Weights of a small GPT-style language model, trained from scratch on English Wikipedia.
Size: 20 layers, width 448, 10 heads of 64, MLP 1792 tanh GELU, vocabulary 8192, 62.4M parameters.
Architecture: rotary positions, no biases in attention or MLP.
Each number is 128 + 32 x the weight over its row's rms, rounded and kept within 0 to 255. Layers, rows and columns count from 0. Numbers have three digits each. The size before them is the row's rms in percent of the matrix's.

# layer 4 MLP down (transposed), 1792x448, rms 0.075, rows 728-756, columns 0-111
100:178194164164096076122147129122156160087084119092173123154090111143137113104164174175139201081187170112106061166171142111135137125135130118156144139097062109134181108141103140095091080157142133110181157142131072166164075189088157130128133083136127133083151128072141076118064110076135103098133113103099123078099098130132076127143139148125
094:119159089101127188163129168178084144161151131121156101103123181127087084177142161101161086163096155147140101136192148202145113076172142148121087147113077080088112100148148053152114105170098085168127144094111100132131095130172062111179124129168106120087137114124135099136142122142161157103131128114103140151127105138102147138143122115096
099:125161132155110127084144108072087146107078110075116146109112128144144193151134136140140167104178075167162128131070173137153115099061143122179137145145163140152120151139194114083126157082110134093167154131129154122153158076144155114188161106145146120069123145163166095087150092129125063067120132067173132158075094169142153132071084143183
107:056131115098137079134178127124125113150127119194105161189141111126127154148115079139131129166159108141143202100132121094105094105173097122069095109121148155164177111108134118135122110199086168135158093122148161123172146063101167137091175196206110107123142141123146140214175073132188134169132221149137125116211128150108171119153101124046
096:129109131151159072120085065113159123119166119080159107137097064084114127153150173120110154147104115145103116142097056145110113180121096134197125162116134129161100125199096141117109142135160159164143096135138147148061120102129115144109116101116153126102148117111123136152129123073139159178182124113180082112146072132113092115112148165074
097:127096080105129124123135111136136097187145145114084196130150157113085177102094144110116114130140089153169129089146139142152158087138169173131070085083088128140178123071068130139088143168074123139152170123109146064112120158127126198139178103127149170142025158148093127109103148097141146110081151130093126098110162134153092132152133041164
088:165156158112147117090141133210119138121121153081103094187158135122125122105107151150120134106102095127107121178115099133110157118127097096155118113203090142138081059179098130172114186088156194129095079135101131185111136114085081139125106122100122122120142121107116174120079128063125152182184106122131168058132094094138048123104086076099
105:099102135145158120129155119149120136123106116128154201151076138115088139079124172113076138169108171144122175152111156164193140123145064179108166127108154142162194122182128109091165116097100134191144104126124120156190132159151121134114035093136116100081182130112097083069067145157127114111144112126171070094097099181065138116152175144120
097:091116139078189089136080150085099124178096150147153169178156138105128142156080149090161116135121116122144134123142153123171079153140077151125087139121179149109133143085072090108177146144122097148087158192087174145123134074106139138056136104078161117133139157126150156196120112086118116091141064120118063107204144178128118127130101162113
102:136116171127103157150145112110112133152133124152047137110115114108153101188095175113143086174105069107123110112099112140159130160149169149164121147133108157122199112145056131094103126109097111133122146179105151173112079121155070117116150130190120157134097149142198167120113158090123095145124143099093095193131150113134137122120091159075
100:106108093105161110107168091108195100097067083129185176161142167162133142142154148134096078145172103154110139110142129157123123176118165130183144176094141067162119148087118131189171146145089110069116146096075149140161104117158166165089158115202103140149096136122113111114157151167103095145146126069143110122108104163076133142138120082136
103:115103108037137178130075132176103132171140137194144098143160125105180104144145102137119106165126170153149083148099066157104139120108140127089086092106110081131079111073149096131111179136107107151155132108088096158102143147126086163153135155134099215156097147149088080104028226195101093125104160142154119115111139103087121089122140122201
102:100070153094126153133177094100183170111157126114119123109172093159165121147095135066137093176154121101079147117169175184142109157110147112179104103104122144096157193192177156108161055122089154134096175188119130126170097072157129075186130115089141184138086121167146102102175114094177115034136138047150143125137138145157047124132119085095
100:133129157113173139144153121143100114160123102123123152153144153167113061127081146151156068191104118092137129111166146179144078155084158161154117080185139128090129112086138116063147095157113170062131097174142114119190152098128149097174159073095068130158087144131128113162165164145131093091109068084140121178155147161093134068130112103096
094:104137083180160168129158149116157179154135151104133133070054157183112109132138163134146199126108156147101170075097151084130123133197172165118136144107115155113148089065143152147145115076121153098187054163107077146085107126156069090109163160144110088081144128103119133157107084153119168135143113118154166119185132134090138137145096168163
094:132083151123141105139111157156127186170101187142084088134113090147070112143156161126124148138138172106136151099118136146180149100154089110142171115165124106089128100144149079142105100179080144106169102091180138142135113172150103126149185150119126079154085182152117146116149115090160167121116203172076103100067104154074131092145113095149
100:147121147119134185177141100172167179118113111088096088054157092112172110152164129124103109079122116143110113175133096115106102112112132111145116090141083180136016148119122100157112169080125151163151125093166130141085122123208093181165138135124131127091109130204180073070076145163096106139106070165091147180154117126073092122178132146163
093:150177144155113166095131087133134157162152120153072083150134086158069139170126102140071123141147138166101095130103128127160150066216161145148115080047143154123142102153116141131120134156144123159103050139099079107100092157133082103149083088116114131121146189203133145138134136165101165164116102144134099143111169137155108154164095148107
101:097137161107097128135064165101130112112100102088145099127108214146137136121098174132115157135127161086092146147164134127145123167098140144166148141151118101111135115095105096111117121162136112140129127080105116156165134118085125189163156162133133183166171153094128121108131121108130160060190107098136141183139141085092100112098153112096
095:192123120149137147170170110110148116144194162148123157074107134209169112113090112170111147078118172130145109150122124175145068066154152160117100078165142137097083145151163103103145171095181163174133082155143095142110108120098130112172129156088136144173075186141125128171136082126121104096156196045145078135169116124118063119129166207102
096:081085173136141091107136103121168167155146135179144144148148106156107127132099119073195102128130123111140118126115107063132134087105102173186067078130095136080147115164191062129137084208105170082143127151186136137168164135108188082139135120059117133134194124101146097202093113094169117103143116148119099085169099194096173088112155112103
102:139098185194111118114129070091125145155147162082118094123136087142120096089109132120051123137112133145126163129154105106158153161049090159135178119143144097119151166122084127117127132121141173116181090151149109153117121176148166100134138064144130136147118114161074172138138165158095118110129115165131089099130151149145156147140124147145
097:088163124114122131128151108142135150155015124153115088103144094039117073178132135148090131141140147115125120117150113158151140149173121118115122110167089135186069179132110101157131163152146095107178118193143177153193151130166161112108096077155126122134151127139202159084111093094110140116110141149125112109131148140145131141138188113089
097:098160109096161116140055119154106146185128118189148143073165177177144067152149143069202102113117113092184099134144126161168117198154090206078094113073065106146154130221160152156110064129156097114110119089150156117156129062131109116103156136127153110049164136097135138142126177095139116161131112122137161113132146179110125109139118138150
100:131127096154071138119103121146070134108028169109156122207095130097083165124127171138143141123101102107188104124104126094052156097117152094074097160142145147134070139111121122130190147127136164072166111112117147193129142087067157132093111129162157102153138080098147122138148140092106105113131115168122117080142104133130137124092154116123
098:121117125151117091111136094193176129117127153156138135129151146171118123179188135124148131114136118187190068124111111125153119100166101111125114124115136149172150083158133098103121153094104181139138166129149160174080107089141142132185148108132139117130135144115171070184108148147131077132161086062078106098084166141146094141115087116127
101:120121119160156044169111146092146180073098189143117159088129105093168191157071110200131086150133162110169144109131152125109185146097169122153092119141155108146081124138137159135134124066100159125131129139116142121155147125119081137106144088187095124138152147151113121089151146083110155153127106093108138127120114123134102148171152108131
094:064101109130182116145118122128161100096136110158148158147144145063096104104133147080112208085153131151099125118166176102114104124143095121103115135093117122085109145151062180126169138136129091104073144134157136137161149161107153099171141106179139141146158164077131135152081092102124160094123133080122092152230105107131099152203139115111
098:144156166130142084140137087162103073083149172137081144158133129191093111159082178166155113142179120092102078119147071129151194127128131146143069175067085121151161130157150135110133161105143138187123157174112078179123115109148159085148135135107106150164152159125134123148130112116122174109152112128125165135131136116157116158155154103133
# layer 4 MLP up, 1792x448, rms 0.0523, rows 729-757, columns 0-111
096:148135125147162108174103193133069061126075127114131196157060084112128126149180121104149101164064156174084126113169103128068123115095102115108054208148060136143122131086114124134121054137161131191128103142117041133123139111162125153147144142158186107117126112115106100154162097161123149080176110163126094134133095124127197115141112157144
098:093157169156079189136114060101116122113179162103157139138117096159179178134088152134142118111106146165130095124131093081114161111081158060190074155216124167073160106163102178072108131132195140165135169084085111122159129154144135170111125127144130115087134119114142122102160169111186146070147053077154104107132114139089191142107144155115
104:076162162138169175190115130131120180100042111099115134134148146153108074090130076079130133120145160138082120123137112111097109159153164118127159060137120103096099132137096212128134082117113135082165159110137159100108118066128177169116062111180128103128160140107170128144141178188091146116146152158065147163180065179111153131108171105091
098:102071138154140147148193128106115086131151180151155148121096123087120138130181122146118112102178129149190058101124138168128157109083132108127087145131124108105117132177183132096116128142115177157111136126100097152074132118124172132155138148174153108105148139050104082103167178154113187144140171116122110103132130087151099131104154174127
097:100147083126071145112091127091138051126147123133135154141143151132152196073090180184119109115077101078127167113144181086146152104157099085132091201140127122121082162081154141167140106185113111171105136154118172123142121128139158167118164139117144080178082129126100112149114137125130088094159150157096152139027166134068109149143160127106
091:166106117139093097103039198052148076177098148145112134097133167134159161173101091144198108119120115148200117093140088117095089105194156139129118146105177099119124150096167132124102094118174084097162139123106095124168187144123117069065145116121133133121142076141141059130155195159117105125075107135066138136110194154122178103125107166154
099:092172159095094110151177114137153138149150128139082089123117125103092097147179132131133134127168118115140153083150127163087130118128138167143174167096106110136134126175145128111146078163089173139142103126146166152128121197107086208124091116171122085152071148113125158128130121150102168105156168114138112108107118129121120128148110112127
092:119104165154102072126127130108120202184140147142130130153119079087120170108069161109144063131108087128187088094156157183147061140117120139114123137092107149133148091116082095117185094154103129173140111122170162144170115074175122146107223105125151143182073173124137130166112156141103104160133134141154097141158145105153091073131112123153
103:076079184093165124099128120177094096156121107121180102225159095115096177091082054088164228102131141129141076043148105127110106153158132097167129172125123127196165133132145098098121104166099134161140088126166069114141105142114128131078154108124136128119177068122164167110144135139167201146150149114162129081155070136098102122155200085164
101:101048163127193137088169120107125160133127081127114160138143081093149077127148143076135121091119108101116071192104113175129171101145105095126076168146116111105127064119085172138167146129176080095121110119165179178074166125100101151118173144101164150093128173141145100163163131096164088176148096137127109194224111079131172131107142147082
100:131131159106125162163106126169040091159135096135169105087084133137102080126124098097169089119019169148146143115179141162117089149188139126118140096208107092067106116159091054135156142127077111127118132113087064134182118095164119154151162173185061136130138122115163144047095127152163142133160155144147132104102136119140124052088158110167
104:097122168083132128124081114174134121105078150149111138146134131156112098075145104117104138156154138084111133114196079066155163164090155148191059220131124124110168112094134133108168184118142180192138136117135125109094105114047148197145116154124126100134140135120145098121094127144113157181120118124094105133188144136180207135099177164111
097:134155086119170159072135148150116160152115114172099113106147157162142169182141152141114215138164118105155125127164135132093104084159064139075064189087126203128102132158109101143168127104072098123149143119093127192107195097097091113162098138104185112107047115093105102076110097105185139114099101181110116132156184138146181198124074174117
095:141128113094119112131097112145177053092104134170194073134139133140139165130144131065172164114155174120109158117193174126084123128149182109125145156192106132108115095131115103142127073088059184154143197096156143114130118133089089124165124129224156068110168093109167098152116069139149151199165170229128155123164124098111149076137148146099
096:152162153121142083106087128115115111141100150140133156117137187074070076129066089152106109092114139126178125168181110112075201147104168123201100121107083117078136105087062124161125096134122136110104093128064121156085148135125090097136085121100158168102107121114137137129086175109121113168166064142167141158130156043240115127124220147101
095:184109169048115138170124153106082158066143139123095071131135156108145159119141133158133132169139101141150134176137173126107154129114068123142130115219115093169139172095152158150148140181145103132152187088155034157192116143137119146093149202171106138174151111131145086132132100135116136134115094149137169154075155118077165115116129147138
095:127126100139080138153124148158123120157111143168080075147129099112181116177192135170208139153091101156134119124147100137157132126134144118117122076124114121105108106105060159105170179148143107127074111078145088130111171125140173110129121143113145111152175145130101133095095131182152139098119161158173074174110162149122109138102128119095
098:073131164118188100163191131117148098087131143115144154134115114086127122099141216072134148097096137141135120165124107112155103168070107163132140138133092107133125074100156063135118137109159139048126101082084145116140138143073127136142083131138078099100117087069107152115118071052218200162188121134103146135103182109083148097191156094120
096:083098137142123174130107171126059079107122147144110155131180115152097096182141141105142097174144104118139181096162120162129148167122157092171120120154097131168140165097052157080135082152132158114184104071160101117144163173120098127103106122189095081079168154127105125140110135138176123105128106150147129084131129165104194090138108092138
097:153174134190115132090156102103121135113122173169065079099117127124149128066166080096147105078103127099123103177080118139106171152118077183091140155131115107125145135129122165105114156130144157146130166105155092119143047166123060138141167113137144116140076106067127116150127123156130122099130144163103170087097074158086095113170193118151
101:156129151173099077111143168141146120089140106160140144079085065111105166088167130098094081120173083102142156132129101164152134143156098157102184147189109131147151099154131118121141102142132099155201113079174149170142099101107110108125175141147126136160137138110138163073113187114152077127094086161138123101132159206155120174151126136108
096:115123139089178154174095135120094119164074088129147100106069121086140154131150206192106089153104113134117111067179110116151134108122157141081083128132124071143076148143178108108223096127097088096090148096100117139127122117114174140111173179126162115090116047065200096176172130126176142104097118165134127155100132132157157112129114119082
100:133132146149123103115127113192142147118111089137086146131123089140063178090068106101110102129173108120060098106132170124160131096115150143185147188145125082082128151144148136154198095155178099218121122145127196114095172147102168140146082132161119182116151102157129174154080120061060169135075144149136150080141140202075108147047129132132
103:188075114142134144158151103142166124090173152132039119115123162175149121081142153136170134170151116101154132124105193179143052143131145148140128133086083126071116140130115117159084168065114140118039090153186137180126156108107165100157140151093112082130063174068136141159137146084113120132092129144088194169181079110111105090134159086134
102:113131149158114079142143114129120105146064138119120209155135174114119143103159101214160144137118121142150176184130128135150076125144110092122131128131141146110082121111074123193163147128096132141112144122027084143198111118134105229093063184140125126111140061076094065144093164142124085136154138119175059084166117089165099132104101114133
102:052176103120109114154151159103094113107140151144159090072111122107118150083140239163158104133148079120172126148135147120096117144050122126179145077120142153129147103124177129175125167132087167112080089079066124147119139080134113108144066111124131101169118089146087171075085153139087148142098139124144119147080129138165160139084208190114
096:094146137112084155102125201156135136091154113137083113081112130132098089096164110146127157096161108109148056117121122198144109118113125133122150130126145158160127100130112118126112135143130102068103117176132133131152116129153153081087146117160092109149129142123123097127134155170175087167120162072144094157113107085141121129127151164114
098:119117154100179094187207091175081104056159122156065182133114068097077137136106129108115131133135137187127115184133119118145145118112082117156091139133117142091149099089095067144102146132099191134153113153186061175145148189137119096153112130122106103113071099081126150159201088148139163130141139153141135067063177134124093081108062121148
099:126124166120131161139190147109108127054121153082101136160133156135130117125159100080081155164157138113148113125201111068081119220100120098114099136122126084121076130119140144090123143175108127150114121108082106104138133131118193142153098155130134085103128102066132084162090122179179165124140083119095167128113106137181044190100117145167